Each number is 128 + 32 x the weight over its row's rms, rounded and kept within 0 to 255. Layers, rows and columns count from 0. The size above them is the row's rms in percent of the matrix's.

# layer 2 attention value, 64x64, rms 0.188, rows 0-63, columns 32-63
size [ 89  94  95 102 100 115  91 108 102  95 104  97 108  98 104 101  83  87  92  88  79  91  97 105  87 101 110  97 124 107  97 104  96 105  84  95 100  97  79 107 116  96  98  99  93 118  93 102  87 122 101 101 107 113  99 121  99  99 106  94  84 105  99 102]
[[164 133 123 141 125 131 190 151 175 131 163  82 124 145  91 145  82 144 136 142  40  50 130 143 128 141 119  96 160 141 124 105]
 [169  81 122 142 127 121 121 107 174 191 161 167 121  98  90  75  98 135 159 112 163 137 121  97  99 116 124 143 115  83 156 130]
 [143 181 126 174 121 119 110 160 170 120 112 180 172  92 157 107 185  93 185 104 125 186 127 142  83 103 103 105 133 143 103 126]
 [176 164 106 115 129 114  72 145 121 163 140 146 151 131  92 202  95 109  92  91 127 117 169 166 129  87 137 123  79 144 176 190]
 [ 78 178  78  92 158 154 129  75 107 129 154 139 143 136 147 124 131 118 127 125 121 147  84 145 139 192  93 194 147  49 189  80]
 [176  36 119 127 127 150 129  75 114 164 154 113 129 139 112 109 112  88 115 111  67  93  82 152 153 151 177 129 145 147 138 205]
 [133 149 129 128 107  80 105 148 158 134  81  64 135 126  88 102 140 121  74  70 104 108 139  73  90 152  96 136 139 151 161 163]
 [153 114 136 124  92 126 159 148 164 156 108 126 160 126 104  46 128 113 196 134 112  90 199 128 178 118 141  78 146 130 104 111]
 [134 131 147 107 151 131 115 118  99 124  38 155 150 175 133  91 126 130 123 142  77 101  70 193 158  84 162 134  91 122  69 144]
 [ 83 115 183 115 126  98 119 158 150 114 135 119 107  94 116 137  86  85 169 130 149 159 125 189  67 153 115 137 162 149 132 129]
 [146  95 171 104  52 167 165 120  70 173 134 141 137 115 167 124  89  57 150 156 195 147 138 126 135 161 195 114  99 182 120 114]
 [145  92  82  92 100 102 185 116 147 124 136 180 111 131  96 169  47  96 139 104 164 122 152  99  94 161 151 144 121 143  92 121]
 [137  93 162 116  62 112 127 135 194 153 150 128 155 124 104 127 176 135 111 184 175  96 178  91 102 154 158 173 138  99  84 145]
 [ 73 159 164  93 153 144 159 139 149 136 146 157 110 138 126 133 120 124  82 130 142 112 126  99 153  54 133 182 176 124 106 160]
 [154 150 138 113 142 139 195 118 118 135 174 115  93 155 123 129  68  94 180 140 123 139 110 144 130 114  77 126 101 112  97 162]
 [153 101 126  81 125 177 149 165 158 106  88 213 109 132 179 148 161 152 151 103 126 144 102 140 165 142  85 108 123 121 129 140]
 [119 152 114 144 102 119 148  96 102 160 138 164  97 113 180 117 130 189 128 106 159 163 150  84 171 115 104 129 130 171  44 164]
 [141 150 145 154 111 135 145 155 135  86 115 181 130  95 144 146  81 135 121  48 128 153 154 126 138 159 103 121 153 134 165 131]
 [140 129 124  87 129  90  98  78  80 153 152 162 145 152 178 116  86 117  99 130 182 144 136 160 112  84  74  87 144 132 155 184]
 [ 81 125 146 142 150 130 125 103 191 119 132 138 124 125 100 123 172 119 143  90  96  80  98 133 104 164 140 153  69  95 101 123]
 [139 159 108 119  82 103  77  97 116 104 101 119 147 133  88 199  80 130 130 115 152 115 191  78 159 103 106 116 103 137 184  89]
 [128  51 113 134 107 152  91 174 128 119 140 166 140  50 124 129 134 125 111 124 179 119 142  69 107 129 155 111 239 121 179  87]
 [132 161  95  90  96  90 171 147  67  79 150 150 125 134 138  76 122 181 127 122  77 146 137 101 170  86 131 155 144 139 174 157]
 [157  87 175 122 181 187 102 168 114 186 137 117 171 113 104 106 124  86 106  62  48  89 125 137  85  90 148  85  92  75 143 130]
 [127 162  61 152  91 117  98 145 174  70 127 131 184 100 122 106 155 148 168 152  74 139 160 113 141 128 157 109 105  94 141 127]
 [119 124 177  93  87 108 100  96 168 100 129 124 131 122 127 120 190 140 160 110 100 169 127 157 153 111 116 118 115 124 143 167]
 [115 121 166 118 179 214 121 141 128 162 138 138 119 174 129 146 105 130 175 144 189 162 161 177 129 168  99 168  54 159 130 145]
 [133 110 158  70  74  92 148 141 127  45 128  98  95  78 132  96 146 180 121 127 111 154 123 126 105  92 103  71 115 101 157 116]
 [178 109 138 179 139 152 118 112 164  88 119  69  92 138 147 111 128 154 115 127 164 107 148 123  83 157 146 107 131 174 125 146]
 [109 145 109 103  87 179 138 129 160 100 106 149  90 100 118 131 122 177 137 103  70 131 136 106 198 110  71 112 161 119 116  67]
 [ 99 127 144 153 103 132  93  80 139 149 178 118 155 158 166 163 148 121 146 123 132  82 131 126 153 149 115 144 106 160 114 219]
 [155 109 117 137 124 185 100  85 169 164  99  68 168  89 151 106 177 160 154 145 104  70 107 159 155 136 137 114 154 133 124 171]
 [126 122 182 174 102  71 141 147  96 119  91 146 101 108 113 154 155 161 115  68 171  86 105  67 160  92 110 114  88 136 158  74]
 [144 111 144 124 114 106 166 133 155 127 110 143 134 115 112  96 121 138  94 143 153 127 128 126 122 114 126  85 125 114  91  58]
 [120 132 126 193 107 115 163 122 158  99 141 133  89 147 165  77 126 145  90 128  34  93 144 136 183 152 105 153 133 130 113  98]
 [ 94 151  72 145 111 118 113 155 152 111 123 103  89 134 140  57 115 138 130 143 132 174  81 128 156 137  58 130  84  52 157 121]
 [ 34 181 140 102 159 148 131 184  87 150 154 136 139  93 160 118 106 174 122  81 105 134 178  98 135 152 116 141  58 135 136 120]
 [134 100 125 183 113 133 143 114 106 118 106 121 114  87 178  79 128 164 185 132 191 126 103 155 147 127 138 155 136 179 145  86]
 [159  76 174 119 130 128 118 159 117 124 167 102  80  65 108 158  81 186  93 170 182 122 124 108  99 117  95 125 158 174 134 130]
 [178 129 117 190 115 191 182 132 135 110 103 155 103 103 104  93 183  89  73 113 166 197 118  94 143 128 160 157 149 173 134 138]
 [109 139 103 141 157 155 123 146 107 164  94 124 139 175 120 183  98 149 157  75 132 158 127 188 132 157 143 164  65 144  96 116]
 [142 145 129 100 135 158  80  90 170 225 137 145 161  67 147 162  91 100 174  99 115 109 126 103  95  98 150 117 119  58 120 211]
 [130 127 163 140 154 125  90 165  91 127 136  97 120 108 145 162 128 177 131 129 112  81 152  85 169 139  97 129 123 159 142 157]
 [156 121 118 118 173 171 133 123 197 131 159 133 129 152 128 103 168 124 108 138 123 122 150  87 182 188 115 146 114 129 114  99]
 [145 180  48 126 133 127 139  79 107 122 120 119  92 165 132 157 118 158  75 123 166 177 170 108 119 102 118 151  75 110 136 104]
 [ 77  94  90 114 166 120 112 155 132  92 150  67 155  53 165 124 138  95 117  95 133  99 125  89 154 137 108 118 184 108 132 139]
 [131 111 123  96 126  99 122 127 117  82 181 159 136 132  95 144 132 180 106 150 160  98 156 186 122 115 101 144 127 178 119 160]
 [149  94  97 101 110  85 119 139 152 158 122 121 122 193 109 139 221 120 142 153 151 127  87  67  91 117 142  74 159  92 176 172]
 [118 114 162 150 152 126 144 179 160 134 155 114  96 171 111 100 132 163 190 127 131 122  93 107  30 156  94 132 145 158 179 150]
 [142 143  96 140 142  51  96 107 155 146  72 130 159 137 160  91 128 130 144 115 146 146 103 136  72 165 122 118  79 160 166 122]
 [ 97  64 181 137 120 158 141 117 141 169 119  84 157 223 124 151 144 103 101 127 151  88  88 144 129 124 121 142 113  55 191 101]
 [148 103 146  90 226 136  99 139 128 122 145 101 156 107 117 160 125 173 116 174 175 134 145 129 139 117 130 145 199 137 101 120]
 [143 157 123  94 104 145  92  89 133 104 165 154 146  41 131 107  89  96 135 143 156 107 138 145 166 141 142 116 151 174 144  91]
 [112 107 168 134 175  77 143 142 128 178 120 138 145  65  95 155 117 143  45 107 177 147 157  76 100  72 129 137 119 133 155 184]
 [149 120 125 127 158  60  70  57 130 164 140 167 168 129 109  89 131 105  54 122 127 152 164 118 118 147 156 153 145 130 116 163]
 [124 125 166 110 156  91 132 153 136 129 112 142 101 182 147 118 111 139 120 124 169 120 136 136 169 138  88 166 155 113  94  92]
 [ 57 164 170 158 107 182 160 130 118  64 116 181 125 111 122 116 180 174 106  93  67 185  77 129 124 121 128  98 108 155 149 114]
 [195  79 146 111 108 171 129  99 176 131 125 125 125 109 133 165 195 124  84 141 109  61  92 186 140 123 143 169 116 112 100 170]
 [143 126 127 135 147 163 141 193 109 149 144 136 128 110 150 103 130 170  79 101 109 128 118 134  82 163 166 119 169 152 156 151]
 [194 181 123 116  97 111 160 160 157 129  86 175 130 139 136 174 153 117 118 143 151 108 123  93 190 144 101 158 108 127 130 122]
 [169  58 167 119 141 106 149 106 158 161 111 100 168  61 175 119 117  94 106 111 135 154 149 185 122 117 116 148  92 111 115 115]
 [129 132 158 154  92 157 137 100 109  87 125 156 197 114 157 172 142 116 142 125  91  91 113 115 186 110 134 145 137  84 152 153]
 [166 106 146  90 113 132  88 133 166 123 108 125 123 142 137 113 176 145 125 129  74 119 139 187 156 162 137 143 190 153 132 101]
 [ 76 149  72 133 103 151  99 121 110  97 143 149 139 102 154  90 188 133 167  99 138 137  87 132 152 116 100 146 111 117 153 119]]